Weights of a small transformer language model: 3.15M parameters.
Each number is 500 + 50 x the weight over its row's rms, rounded and kept within 0 to 999. Layers, rows and columns count from 0. Numbers have three digits each. The size before them is the row's rms in percent of the matrix's.

# up: layer 3 MLP up, 512x128, rms 0.0827, rows 154-206, columns 0-127
# down: layer 3 MLP down (transposed), 512x128, rms 0.0602, rows 154-205, columns 0-127
up154 110:467544547404371507493496553439525575473427481509509407499536583518531521501526490465522477534516516553502504482547504536554513538435651490538570457433549593494458583493498523380467425556476515553611505562432486400419518404493508483483442544494583490514571501491453479519571539439517446504518450482476541483420547493455596479506476461448477435494416520486542524588474556552469500467555
down154 107:503493571500518496559552546537425483411460563567416477486638510559472387509574545544483508426496490558470605528440510489501448457527517455512478487454504585474524545477475438501463559533545430470574514478462472529477496505508570524476346467533532431500506581455489512534517492377578526532393550492495443486577583508534494517506498565406480452577511458592453494487475449419467503449471
up155 123:482502463490495509464484525544521512564548527432552518561497515517505405399455529445580548498572592546494545509512534522413449426487507421470555505482472542484511519476545432399499489611481490584399417505420480441491543468446463463528497580530462435529510542540487507576484525575468519551391548365553514597475478460398441474491498493475536582559405500498509463468500596527424538506509
down155 134:555606490525408510496525516460466453562506503564588382513458529534504500463517484428571432465477435531522541573556487535490518524616485493486474477528526528424479478512571456496445457575521447524471473465536459493533485417516495401451609468455564509504516488559450462442482486541524547588427535482488374407472371452449512512516468487615544456525503554541465458544579522514528473539610
up156 063:598533546442510376451586515536496554533445498551507524573543544501550484613420552409488523529509471468473531488477482485481574559503480545625547486589550448461456545613445519509455467494489528474455488460530551544550537508476497538437525488487533482486451421505528499428567511519390473469446555500479406437478509474514488374532504608491523503538504455594585512480525443545418407553509
down156 077:420526458523504580491476500534500486491496538504463510458418476468526515316539557525496471458507474494521438468531540490537467431468535453444459597445468542508504492430536492498483536534516463504536499497484475507469529523492453492526498471532535468481541612511526490551460535482647478529509489539473558527520521523483478634510471348514548508465450545318456524470547539501547688460471
up157 109:473491537490567553466469446435544499468426478476452542465487473541583515493418526555476523420527462550650465452545508544533507510488495506454517522481557447490488585619481468501496424468513467473531520535440551441461569484534545583416538510494515552413456540499408431430580492420540537488500414550503578527415496591501433462456524490524537515374462511517581400458521509554487486504615
down157 093:499517552507506548531609490381481486573509541512566501443444510555498439482458476517414526618549504563515424577526503512424397460474484427482510493441529520489430546566502560524539463414475553450530397445605515553479432567520446521424501502453406463518514437438531481520530498460463457581551458537461503505494565474519601437510578521525394583499547428531521497552565484468570509516506
up158 090:439428510554553578497510513486478447422442511502392530486518373538480523542549476591541556458515512591560472512451456549509538479441535436495448567537537467522528622398563610559500478560474504533458533661450526498517441435555556478495525544518462428454477516487543450513442443421475519492439491573509606499497521436536397458487499466511548456551470495534481454470505516473516502472403
down158 099:545534453463473504494519431442546403506463522465522564461505510521519621424478446508508535547423552375510493465514441629565546470522522457529596559496488598545551475509508385500462496643465510518406469514489548493550498545502434530469476507476484473521509450530508525397524395572492462540499555558520472420480371514459533466566580498565491506549495510501432555487537500477431495530568
up159 102:462519484404463539536527435464507476524494549482577537548455526472497535511475512534500389436489409619508520491509480422536505554467608566507516424568542559479495421511456526481470484584522453523465491445375500531454526535518510550427401497499498506434602539528459590488465508415492506466497406547487610482364583459477491440496439466548478457564427522521575453496519542519524464451563
down159 094:517495494473513558518763479440555471463481483453484525535547522503495448593445563582442522381397490484485545530492489506535570534474553474473457408422500468533455472485560569486536550583444525472525468514485446513563536439568538484428506468443465494438499482432514456523471476455534523537433509540406459433478521540514503463507509484442416459547428544574518511505554547548473469526545
up160 092:461474618438447502476482519443497428494452556485585481472490475449574462504428485479554429557525479515541449440522633530459434521370508541531482570501559449530506507529493565512529478571550506507499484542402491409434465469506533534550546422593481485575469474575447446507499542453516558454445498550465526484427573516556469471447517492438590599433547574514490557518513526504395476491606
down160 080:534491522548546512559515464512487519483534444568590436425512439488460500600492427526483485614522561483524475486499413482482449533450500464546552384476463453539584366507529547436409469459521450461564524436574536492590507552461488482491513495490473444524547520370494477488444551550579458443530395454434541439510583488534510523647528493540485482549542474482436521515465456505515466557572
up161 077:486613499511367520466499462518531438512514461490499584525485576571535540503460520534450480484565583452539524458436542495544532429505502551512597527616526498375601521532540562435561501518550483522487442513427526455493535465547531523431420465457548477516456506514432438450459488559432563480499553507486613544509447393416453459527492484481504557412488465493507503402481582464415452534522
down161 071:600497552505446465532463535482485513534556540551563507474463479515525423565533457493510419513478496472515484518492514549511506516447386503457541442516471344542422551486533432414472551454516598462488533410523594583540509519442516466422503451489487387482554423507536489541510521497526456491524400569558387408492494476474514449558624598541493524527556443488486490536491459547592521450478
up162 078:555554493577549558485473475471451333471521507445444492517548481511600544491563620495434458554488486477468440508466455588535495445493480454498565599400425558445419522469498510573501517500478526450433530360541488513484461509573454597567516499415494504534512480577601500513532495510528549533478515483518452523504462553481463498475477506415610574462521475506496427480390518467510445508520
down162 108:496518498451477424544527511518484523511431499502541481499484560488543551455436469438561498529540518581511536486621488478485485477415511459625582464557538469555532486526555554553468415527448553466456466592506534566481458481514601544463554565534421446505466456492410530451565467420498440446547519516438372387452495590480415499455554612517525521511441509493475510537553468465436493537597
up163 083:454445511512520538436494562531474458460559494482496545413543483586526512478513540548382399574477446522507452552521413536520543448440460480506495579542568510465491570531583588547557482480557446411427541515525448544508534513492412545582465508580448408423444470532608457546454525474528512540383532483449467519456440562528487476465571504440534411548498533456546540497465582415517476543505
down163 109:512497517449482448498467514502497559561420554562435453594529501518452554474467508473542542530476488546441461451425513514512583551486497404606559485542602465535610556535507510534507457519465400583416503472491515515630527559489534577437493496454490533452322496493484507456532477525454545510420523514469433540527457454559512445478495545409505542507519468515397483498526484402472476556589
up164 087:490487544404519499369492607548513530454478516514445428487537465463493493469511528477497497554522523492523498513437479571576454455488516485447575511543488534441464526490416585527470436527421461496449565557465471472453466554446396550426490502603606440536485551555551390567505520579567450553494484455575463541495540505529447500337445501449495517495538542493630478491456471517501425495497
down164 080:572551531464544292364478598578476514486468446517508540553512463413498479649462507515532433476485450509510497544446558553497550501486464452424492463518555449514550517512481481476498508467472571507437514526475378519443498464543501503479585523530499549481485438494552449486498475532481527434470538484526535510524539475493521447467497650462474469516490497578622449480457455578517517582547
up165 115:418475475410443509439432553562591567484505550499504539588432426505561472473547455487539557507482547510444423564495466482551423482450545491456522429599494531455508513490557472508387538551484532530461482526434448471405535522456511504494516509556578491506573535505598524458480561501435496525404500485500512592498410566452384461480484492534450530533459560479581408509455456554474495586605
down165 127:506499513523513439527423485523412525451559484543547443531520382440526573531519494498489443438472602390457526486461555522531465427511492446500472494446494473498476506596502444549472651479395474552556537460496401516444553482463548444505419580532534578461497460513544535474469577424510529466520488494608550485545499566541479478437506505489552556602544445566442458523510456546444479564598
up166 112:481419593496422517500475506533475491503567456546430565575446512545439587493442563560439454517532483517573533425496450603484555514531594527473515466580531449426421526462523462521546508545491513443505594548434538527463396467506501540538535557429510476506527535502441515466501461453500446509533510569612637524444509572509386479495424464520530459421492589490538464409498501428455466520505
down166 098:474411481510530442585557522505537481543639472505509525570419462376472512482408421546455405460500596509506608491403491409512582519496478534557482467467453447476506428498469481557540420496482546537470551478457531493481581518469474508584478490581417656457529508473422543499436528484477570443526473543578569519520445495458458561516457483553552474535530495464529470528528485553516476495519
up167 108:429434587479404530428481529483479624465637467554581450414529468511425540471525564499564493458522453503522534472475469611493566441390492519516525551477574535410540543564515523504517463526537471442539505460451418504403509520472488458472465549555504517575511529531548545483600518562553493486476433493491537494456535540572489529406377519507473427439515503523562484496440526440501504420460
down167 083:563510452466507466455525414461498473524392455494422599402555468565513428484528482476415448451520481532576462566593569583543505515607562477532537559463516464458540547502533464425619531449489439427430508407454558522442519568530553430502491462508504429482494441499452481515478493516560493408481504423579495510525527489470557484478462587581583494577472443496493584455504532495567530491491
up168 071:521537501467502534512498503543553541516500542460478494565532469473372492455503541491444485489508537553405566499499513476515426410488596557597537487544525486548550538458425393550566439503419479620528484485445504476515487465476510523594393562440430526533560545530510549513490499496471558583543527540479479585486440575582508459423466481427483425547535541569535476518425526466395389436527
down168 095:543535504478549331434542440496555488503432456464452515580524509470540560624477503516527520439448524533469613516492484527434554612469441468509507493494535474514484573570485514587514497396471582478436453469466525504488495416561479452483588499438440508546517463519525437453522487514447518479385525570542434482477472448400508503563535629428505467512561506577548476466469526494542568500498
up169 099:479493530534558531540477454489478411525472455453359591517543519547526458505539605461500605494523599462532456457454498592509458478538583509508562520542534451480465589451474477553439552559517510523509516536478550510504423416406534466503562561410563413582494519569548459522500370500467504494481491520625537514420493538527479463476396455429509521440520475492497439531472470481430494425508
down169 121:537549421409526534379514561495547487546575479603425438519421511490471471587458568513538558505537388549422539520467402532497548511481481524573493545550474593418478511585505514515450477438482502457480563492503522543539553494522526461528476485474480567407502508518400494510482484499460577530500556484451483608517392525527550504447472495468536546502407488547481558536412556464374432521516
up170 084:465503539477528522534501569454449526585599593496523556486463447510455505481489479455542487465565450569534509460472434460468512434509427506471493519555546493482568535549511511440448491523560484530624460488470438438432632520388308509496460635590441471520493498506538465602481575427541395521542488492502530488518501491468532411464539513543457486501482584506508537508554502514480472472469
down170 108:549546450552435492424514489434522451573411491624569453458531465425436498504440471522599588543525567475415540471503525502493563485453460552589524449547545420470531520541454481558587447539439501527435494513470594517573413452466577540437499443475490445522392493515411551445591472594453538494445491491543448417562475467565470451538466543513534523467517463537494550515496439517487482501545
up171 080:416486537481535506474451490527428564601484552554523548420471532538571475429510479494507450479556475580575536455531518394504480492494484550450500524548552498462561547520534507449528493544552440464522487504439483480415559497409352525509464506622499447464567557558523429582478645448522475505408533493548522572472448486480471496453558455575544387520402547458530510559464492536499516487468
down171 078:539525449476451284442475538533471491532513401487482503485519491440486473554480538473525505484432515517538545569462487499421508572509511468513478503482506461466498563507534435534519538506585576501500468419505461525477537550499505502479587530497498441468487419512513498519491513461508493369431488508536588438504503469460526521506509657511585501516591553452551493506537398512484704498526
up172 104:521510502411415502541438472464529523503557456602503537512487474556543556449494451451549544514523467497476475555475519564555524449617514506494484483532467518455475496470456431498464401468418516568568492538478489470380570428530565434481532526459609469561659514466523539507522588609455455527538435515547569500410468467460424501489497477572482497499526492451562570539464426439432460491579
down172 090:477529460474569529536491632529474509593529459482499438521561568386556489507538398515485464481367473525446541510492436481478535565366425475538535438417547513516484510467567540511534476557538482478494455442511448542452561437521483509481573530491449517492442486491527629509520485471524517419541520443512458483542484442527523574486552570447485537499435463575437467598439594414511587523477
up173 085:533589503405471529515502432496471516546477488533435587457460453550484435429566492572536481355508584465477526447544609528494506505514539492449512450506499524514473522475470419526491520455528501572529474484354502397450515481465495466471446519575492546460536626544429552526473614515539483584500548513545558549441477570488472510466434454494472510494526494525524537549477522545528529413340
down173 079:513508474441497355511538451437434512505447432469543507530445470415577554535481484491520533478426507530530545525449424548470551573558585447513488530491453451523510482491544540512519511603574476494457448490456410549502487532440430467541574549449512483496528454482513551493453481474425451486510482606516451490501548495505520506518464684493545424511513478436470446534519436498632641490579
up174 086:490548556439392549532435436452487544431534456444542476523468450512453478506473526488472609420479499430533505450471552516504469515421534461533535523448455533536531458516449459528447517550465549571493459452495499413467481479496578499425520458559542519563480587621431520442500539499457539508490378480592518439528525529409422482461461461467582568465522514581487420464405511499567514457641
down174 107:548449498594530446418570583532458489513500432541531536466459454418473433574491509537555519548511485548439537412580425509464461468523439496495545446509595441483460532592534495446533539497480410427500562452557455587552540546411406489608464535439446549537441432458527436530543467436486494490469586533500575623493488572601491493493557483450442448495470495520483467518522457507472561509506
up175 107:448578499428465552478420471457532612504416523405528455469435508616562500536488447506508510465471512518543466524436506483497487530540588454477463526491463608561562491458432533492530505596482523562460485393555493488441523483575558469445543504439564479419508553558487533521399504525410568522462523423481505525573371464441484490453539458453520444584428485502525545490496590553502494541580
down175 114:439586458502587408462406555483456486519526547551470483503487568513545532608436550581430591481554482498435472436471471648519475485485398454412527456522528440499523418544523501466420485539421454491503541542524480495518439433494342547533503501451516584545580485550529530524514432496625546454504519515487519588480456498561482493499534526530443535495485484536504478477424494502409507492479
up176 076:404483496533542510578477483482514619481379482475439470493463502523494461562473505479526482454501437535483493510474516454442512551558473450502467535462479470491589566582544545553596468533504517498461498391481553460450579522406557452448384584497535429441529522562579395612470549507539574451488535538479485528552478438500545516472554404451528460471404464513526491460470490500521505635451
down176 085:562530492519536559424543415500542467488539501547466531498449462525433397562486495499482520418579527451453541514505477476540517434514441426467480526527507507467600467520520476477506492434434558530490480487520541500548565573523603590451463380507443489597519594462441453566464471509419568470442558441508390425594450469462463476495532497540441474554565454529518521501497605567490450577599
up177 106:537579567457506508447469516539463427565493459423462572494534483530523480478496489462504542537550542546501460481495543570465394465516600523546459462534522505489418571436498455474417533536466497598432439376534577571470424490469452475447508576486528459556504531634492546426524448473524503522420439473589490589487522568503488467468496489503529530518555582498562449557411508500377452489587
down177 107:517570439574429447336413434456432519612502527498443518501412488454459496506480535483515554474503483461413511523458449631506406398497438499556510493528541462477500501514547513566542577480505549437473491522452564508429485521586467613503521563538512464517471476532533413474540497569453407532460553521515576546533478447525513493483435581484530500581463526581489492482489550495565498579451
up178 084:491502541500521546447550546515486434476516493536374488462557486469502607461536551580433430521529488508448458488520441623605526460474478431466503553495527500483406553485561599602477493440515525414443557421525544595516439459515426586554512567523556469476482527555587495499475493566538565474419497524471480491462491607590511514501525501433471511469563508516495516461449527452473498538359
down178 103:494489565452478441488503487477511542560477506595529443536539439509504624412486553566505551530448535538529456474422455512485574545500437392593644478521524367491559492573496471570490489585482413470451555534458534509583439483488549523464456449440595505526424527486430541452596483532419486445439548534514452469505523503573469435503481539414530504501513542471440495466483513452462480568534
up179 120:470473522448396534443485499480451519535504517535420558487526454504547458479509566517507486488496590486540402528509421517540534527521610542518540443540596543453491580453467559462545529574554475468550509455512478502508522542435475454577480523530498433507474509509445464431492498425505482567370482526596608572421512614404434495448501484432544519555443471509558469513398546525367520494547
down179 110:473447527466539488572442456427431583555484428511403545532536421464527505474519504549453523473548564447558437470465476496479515500588540492530508481539487548510492473455483550602499527529534506563586505451460471455475480467526438452508554582473456550496488507407512485513471608456505496398467608545596558459514487437554369475475414586513546556510408520532469461557492488546375580453479
up180 081:487462490456561516568470454506460551543531506482484531424472549561458409499550405462538518515546537539565538433481527461477464497516537506465492464530566457515609517425533473497553527443483504540579486619473576437402508445389429400512485555515467466504594462494379515547422542546465517510545526464540580556486466418521450533497492456518438492503517487554540558629512460549435496402418
down180 094:484601509392526439533550462446467514536500500617551525534493484451476569480470475449569608465495486472465578510505523451485613511513591490585571470474509463493509556537501516513517527671500496598436467543402504497543543623503528504409489493483466490578390497478441518446496480540472497503488539524493383462565497524471454446519519483496475542420375496474423493474561483470506472504485
up181 108:444478552513512494476474532542473507518520512365521454444492461571462480515474435426576527510565515600572475483449414450451428459431498423416537563435510530521571538465495499502547494459474474564508490530558592564399470533439588536533555516493511464505491493503518428542502440557407575500527481502512577521518494329495464508446506458514535592500574633484554443518436504524455519558488
down181 103:498516483499417514493573476473522588524416458533572455526525496451545454468530520492549543544533529538497548500484521427469538576504524534561542425497475388514558512480511523436561453529516549523465492547544531467477405439493531465467549468468334530531556447420544561548411482499537503541514425558527447487525580469497492490471502471507523248459480513472520558519478591497501501455566
up182 080:476575434453346562476420477491506501460540486534508552538467488585498524513492455515423508489475496494461509497404477546549518504441523435479465506506616569586449520527490452600552444522511530488513549488542643480490506543557435596485368510493533478569510494549584467484537570468535551546489428549473464449457457561414542452503498457498488498405546550507507474416393509536507470553577
down182 100:527481529514617536439550440509420515503542418486435458527522499493460417427496533442464411541476505474468490498593513413465475553554434506464558431548548479414490458554545491424416567592517497537422523454537470506561501481524633584583491518445485555464428454528482496517565431502463514417509427499505458427546549540591526476538505577468500497605541513528494552505561556540443463456569
up183 102:512518479479421557471437492527454460512563482497565500503496526575487567485552571445580569446534494472507504480560356584573508500494570544482517543577532542480457503450508588413496517446503467482590479425499516568391494564498502505490525439621514511498488525521444450432604303516447517547574490516493526508573509405463460452517448528531542523444424483493453453504478545483479496532493
down183 116:464537542508532532408430491501562495437508474494448590574514381545530455524498462500465558529503548440604503505428540461537535552499517508393381417465462527622473448455464525578464501531454500543545521412554488400517461521500495468509449483407564420543508461497463517495564578395550501546467602507513481484479610570511437479489588578438521481517481523448541483488536509476485522553555
up184 118:482523557410556524485416527485566447504382571580503546519397502585488470490527427521501495463482520508485481448576547499515586513449575454521512539562476560552525545553463496542438475527425434451485495620435524439578670431469518588455507511468603477453514533519502490472483509552525551545402406580532529471496454490511496432483577469554479484510442552497477531433458499532457469471456
down184 116:485470515476510496617502444414582504485421459392476540463482442440560594457516411512464487587515585374546517475549465600525452508570499454527549532593442495545516488510502504414526578455521538502502532501503547500538462433508518446482483511454486541615609513436531445531515475554481413597499487506484532472480509427450554454548573547525505539418518485492511450439453527524412452500595
up185 126:509500511549515521451465511529475427475423502524419488511407480473592461515570587495413452497562524483524472473559512473474464468472502474458551576475462455474505543536494490431362502511461475488512500614514446612419477460495531547413513508622611485464476530510524402445461476509505513519538606477528538566524500463460425473444436505495543626520417456475611397577498489507526504476498
down185 124:437558504443502489583465527537464490422484517610535494515476399449485467497533509460405519360421520467435491533458511433525509477475582457484538528436461462529525632493533443576473484668482520542501466535451463516530525563513465445436523489640468516501487527576452503559488579547570483508434454545519442555548518480440476529476586568489498547501459481390471499476469462483503569511530
up186 144:492616489463475503461414569496536428497489549502577521525466588588519470473530467507542501534472554507433461471499570580520425468438592581541556526602444544448528505506430450475398493526469497537447460446535498503473559518514477434482416506524600474558474473559527553469544569544501584521432436479469514591406388539476543515465599452527549530527463545473481494561378533517494454518550
down186 154:473479478454483507482527449496490527532633534448471613511451480459521456592482412518450634515446523467518462513554518574581502405523577507587531444551475523523466484478441529477512578448490569525417555502493545532445662536473519515478487439480414513578484460513457483450447473535515551471485491465572523573443516504451469485486498475419391420510505460459493424485487438513450586572564
up187 101:493459457448510492470475574609533598475414525441505520507428511515572542505455539439417531469515531481528438506469513389646542488451464407424508468450551505425506472487488522506506497487494519611428533510583486498444513467487471514457448498609470562452522565481567473450486503516544542550519537522568491578547490427510401501445424460495469631470454527518537457503454476647523505504454
down187 101:573475520516523453542580528497470429587519504582460553499482469314487549478563504461486493476487478501519459536471478389493508530441478468477537459418523406528526490513550558502389457502489464466509553470557559587565544458457409554512528488493458459526531462424425410482552573501560588471463641573570509424509493422558465505564535516539491546448513497463493465534514449586490462534494
up188 079:562670501473490530532498519455435517473510520522488552560561494467527454503530483482557554467555548469521477487533639512515478484506566506431521469432464487548418446451396525462427470529484466522552521521518510339499413435546511463451495516475526509615545557502432499429496513490501391452598546516470555516472551438538465483447404428504515537427508454486563477541487490555511507411407
down188 098:497495498504552448501512490426567630509440502521514465453524429381527499436435480484414527521508538451533449523411482426526541454484507425520592536519509550486486520555527517526608532613452455440435494441500534404553566519440540574518476508526476477473352488446563561550493468535427551407533547486492438527588510463530415512541495572476501519567568523532456587447529474527537443511505
up189 085:462460496489592506441524498560529461544546516613505535463508532579389498480550464489586520538530437469452527522452542455480490496513422483405524508561529495487569469511573406484604592411532505583509441521475533438463609594457447524433446516513600390549520478531535530610425516528480482488525543453457476480514524417476524462490476499517405508485565568460480610513496534482522498461425
down189 099:490518485455539492546583424472504655548515542464506515513494473465502458464403438430528463376480534524469528466587518420494531447508487541471519432485493516580570565548482452530432500575562462485501460490445520374441543575548460462483492510565478545548491596441442463440437560495544459557437492548523500545509460506435479435537540468545431527514470556546435598487451597488552525465395
up190 092:466609524547490504574501480505464471501444503428464545572546455430525552525537470538578550521554484525556385470462500499525544517494457450529486612485503461462497544479455561583529457583488494543574432546408629467463551522473551439513416557573485435523487517494545444414432500490561361466523474502506590497424515527542480462500438444510593480558465459531484438441419480499529505488402
down190 108:482545548516498556514504492478550498500515538504501574457495493541471549522407546462528481498540450451392469491532429514518519447594501524555471528557579564435491405564465392484474459489486481480479526592422577558576434567526540487485540480515459464521526518523573444403500429426487412504408527420486464417470449433442549544564553462502651431548488443532480522508508579543475487590565
up191 067:519498534452481509477496524463480534503489490423550433497511520545579434530450479492557498521510484582475456438516548523467585480507483479628581506578465485429449556645448573504517451540408464572419551443392582513510513483393485477518525609431556462557528531577447534501477510538466465476436560498539446516473419506421507385509525485528496490487499499601554472423438529432428494519486
down191 070:562501510454442405541486483444499460635514483519517473478440522480556479635558529506474479442409439482509484574500536542509524480514483435484499478489476513484484428530530463458422453484546536513489514480467432575510512523451543472480454494481404505472553454473431512507488511513434492446457498540542572427469531502587534604573419641506545568527513474457472491516504413602585654480595
up192 107:504501479465521532519523479500488443551588469499429492484484586515380449494558517492587483545529510483481508470390616555355562431518470471489473472500538482554537521497533472533624525474487508637515524429486512402437467570450525489484460565393479449526558470522476567574376540489471521558504447479490433520430550528482541511493561469521501531487514529505496578452465560381429484469471
down192 109:552386508502454510595527461410449551489478568616477475540444437445554542555446526440495447386462543485488496441551510446605488481484566502510562519478447514522598488522405474516439458595503493432498429512395395482475449462478523452479487481588571510451496538492502441423518487558523530490433514596610458422501484465478518535569468582547575559529545480504531518529486499486512543525484
up193 107:531541497461501486459516532434574494488556532571429529542507560475416507510476510458376478459490466540548458453435499465428508477500524436475512506494537518481458604465493568552447462505456520434532586513583529480587465400554522461539534597425506526368587495494464549525491433468489506549531530518527611535521608543526511524509415450377543484441448438465574453551438561520440526554453
down193 108:493502495514506496479482446571415537535526483542523551583524501472579485435457418509503481397436477391540513451562546472425504525569486394393535479518533381449415503378475516554486522439495520447572519522545479476515577549508552587552563578535570497457517460434553632416421531464559512465526539544636442496516483516524511557486505461534529501481496491436503522471488482543471503552494
up194 108:483527534471495478461452559489548467513518614435589562477491505603505496477437415524455517468496566552529426505483433617551489507450509435471475486538566612527606524557421488455425441563569444520450482456523506412453615552518416515524483448517487499595470513532549590538563519506535441481496361506504518533464482545419474462488512474551490555489493591510432451478473529568492435476480
down194 118:464488554429503528482486473497522458507384555591446555447520479499515611562562573519477588489500504502462420466458496553523463513496549530534564496485460564532504555593496396494449554597420444524505519496569520600455443493497441558405563493468562545421587591547466426444437435540469585472465493510487569550427545443426472522526439492476511509445421508460540543458475451488442480504443
up195 083:438474516413505512551520440461504566578545492504460591432495558541375448475545468446573494386505529505505501507524587574463467494523515520445507447585539444564614541519540421466489519503512496536594493570445501432460541503441458458387477554463503426518577550499491469549461555476475429536596502475520528483537568510442544522492493459542429487504503506542471515526486509582427470363399
down195 109:571516484519481450504580515491529534446453518553531532534537452462513517465483441521485524490492503542450495437535459476485521533431564412603607483524543523518513440569477513496534435705487460502449467450510535550596486457540557540503419400505485517454369478451418570452589495514495482536411481602531372455515437500538464521500476559457577499508461490488445484447508477489495493535585
up196 101:425540423521510495525474509502558479490435556364552538597491587461483565470381535513556521486477598552426491445519418605433450487525493430481548548544481524510436547458495589479470484566474535424443567418474509516541454599506505555529434569511525494546550501577538493470508542584487486524413516434530516484526494534371598502491470474518557496533463489502519480410456469482487512600500
down196 077:645414544481511477521496464510532530557629512456455476484565503534575431464479521439446542429455553471526542525411429483502555504496550552464535472501402523482516458528460473517533460516518498461493562490532505509511450541457535560543578488462574551505477527457323561523494418585485476529483477477543478545451431587461480439398424582546432531519470474459479428558469527459615504525503
up197 090:488531526502479498477511508453542483584564503523494543430451617533400546375493575480484446543515510471435489537549566626550472436539402479455568497604519538495484581520488450417448522448547469475464443481527468502481584494495438524564474501580506503574532513557630506478491536511486482525453492437529441494435500595361500511448537507555475579514521562511451433426436478524483447539527
down197 093:467499431487514499477522393564461445442517451529474546479506577477501470566472492453442609538487467476593426460459489437534541493525570510585521435490567531472575489558402486566561453603538552502461590464488549473448515599473571526488467477472504477457396571489407429400485519463473540521430494484457528494531527386481449511580433523530570504541444447573534500459474529562497593534479
up198 118:554487482543598505503448506534647443552464595509567464578545567472555551433506439495570510452494449515489500430465574550491511477473471416442488465561552471457447542438550533533549470553464517519496471562371531415435472491449514509516446497619498468520497520523456474586489647533518410535527492468532541512404487495444451478530422495468548520474513540520480491506524568518483517473356
down198 092:514515523531521409545426494489498389566486430596499529587489501437525597526464496508499514587363544478529440470447505484599556530488528533511517509473462511526509547451543467519542557566495513459503533450511483402506507546419430505419509451523543454436468486505511515452382542523491536450513486496594696528445481438509441531567499542452550498457521554503493538436439455434432505549548
up199 088:500438477536542515549454423535465509503512516370530462521457481521550433500462458521549593528516581521593464409508518463434487540405609533520532505468490539487605456455482561447512486551523491533445467427491415454410548467495571545517524538495493480447454508500358530512427501474401565507529449551495607589518432443521473448378575475527519456465471575496565473546535552527506488484516
down199 101:437601562460518467426522559454517518514428474499508424454564565496448540505514482530492479490437501485495461549477558485499470502450412408473564459492597480490520564580623493500446534558463486515401543543538550494564395546450561464468459500529470464557466493528537526490513587516513422496426592445460434457424567579461505484607424563470525559499582529561451481460412458488457522458574
up200 103:451448542555465506450514494529655646501529507482594553517517507496473565442420392502499418539529522453527556447494475521573446479491448569485517547503566470522489414537488537474637523492532444560391482478485549449485487526468445521504436494488473447515412533529484486453456487576466484521432496530515562478498429504463422535497393488542456527574599626476506543467525497517472506586520
down200 086:483506458483512485551500498569504617467532531567563628485549551498492502505524403499499515488496503549657502471540506459513473496447623405468584538395518485550501512454465536511416434464497515470434449469482462491400495513498455505493493423516533501465478459525492576444428593493627530426467520523542450438507513436565478464466435573554420533534562537398444467522503562534549508516461
up201 075:524551489536494524439496465528562522539466547547486481522500514487540618463486656516558529561654492534521518505566444520520401446454452510461543569544513537466491552498408493456551475508447387453507435603469540557437426400465472584467491530534477440482510528592525421506513519550505444562481531457466603493532469541492440464418435509518553480503518462518557475563505509413458415481509
down201 079:497534552465515417466507516534454460548526410550563522531451473477535443574488476421524523508478485534506540543532491595476546633503452482507523559509589425500554496572456495492502499464491473454514468437520519475451441510478485479498579496583554489485478383430426465450587571528432477403523474486506633395429441470480480508538460629564579553507532474527505463519447413462543568546575
up202 094:452456422444454493438459511503541556535503439419500504469495592513578474555497529490512502482469504582493488524421518477510495499414588444446592528548523455461506538492601666489544526483533480486535575397559488509407486574386449514474475543538595460470461462527508437553531558494517558514505471432449518515416568547450453451466532492415518505484493385534512464604464568575503520522495
down202 081:480500531471552422622490483440447440586596499465482466467552496467515560509530430525443477641491559545500520527578391422499525552608525498490521482486444487502476500422525470493460463517450552556539522465533507487493448566417497444534570484487474469559464444391562514586529561446479490458526536526510468422589406486557537501544486565497483439466612474493405488587443417501511485513510
up203 081:531448522476465512497521542577500547497477531488490507551402498446540468490447526573384456500523441571520501436520592492557554456516562492610492524482475465561520483524467439602579418599433519497494550570407500463498480330477479524572516553428461467492472483501480497414551532508544532514488489454522481436530525629558589471472425487495609401462465515498551526447497503516520486534427
down203 087:529411428480561597514599504537467547468445562562458523516454471487520476516472451547465510565440541591466541458510590483419433568484566555506524505520478534554424424453544432615442412454544525453550447546490497488534465442452490479499475445418460556546526548516599450494524516483541568504482345503494455526539582544561527503481501414497587407447443477449483537493525559538524479516466
up204 112:551511472500535508500454587528405525487483512425511575542473588493533443524547504467524531462429511487472332507414520443468496472470507500447464472527544635549457597449570456468455473643477491532442463426554462521501472485446439480492427536519546521502479497602567522521455601462502569507525471541528448525520482439500470485475489470477570441608461429514512453527358498533505525556460
down204 110:506582474456556535469612438484454500619420490427518583498457595463521461507506508458487499450503519458571451549543564460504477460427500500396545537420588529525484441463562516423537479415440480508372469454502469525459516433467513549521516513462425597429426470527484514534441549500524491494522523588493485460513604507519599532591431566504490482561595443508469486493430493535552498547539
up205 114:466580536502452520523504422475552469509455543365505520522449491521496554518463451488405551511469607583472443458447440510501504503522555535555551419542511612503568547499489408488499444584539486567409418532545496479580444514511538456481492536400551491470521562496534512504532557360493628497419533524540482471454465512383522486499540430427575508524445520497439511491474495489512483590525
down205 107:504549532472443582559565471551513588504548502556477450496533505448540538539540580443525488575554571516461396528476507476473399531478404538479442495516491446550426567483498468470444539540475529549482466491449470468425532537519426547512523610387593490485546526532442538475525597513568440414565457575459504454338441500534487456518519527513454438493455507516464514531598477518525443492409
up206 089:534452551413474515513496552540429603448461523507516532449422512539607465535409513553484531412543431640560532471434541493527485474488546491477568551489484522533513567534505554548470479448461501558493544434475449446474514413514470458599504581398498561505526558523537489374503511424476483520530479493472463544468386593527474500447409492545518555491450524520575512512505517429489504638505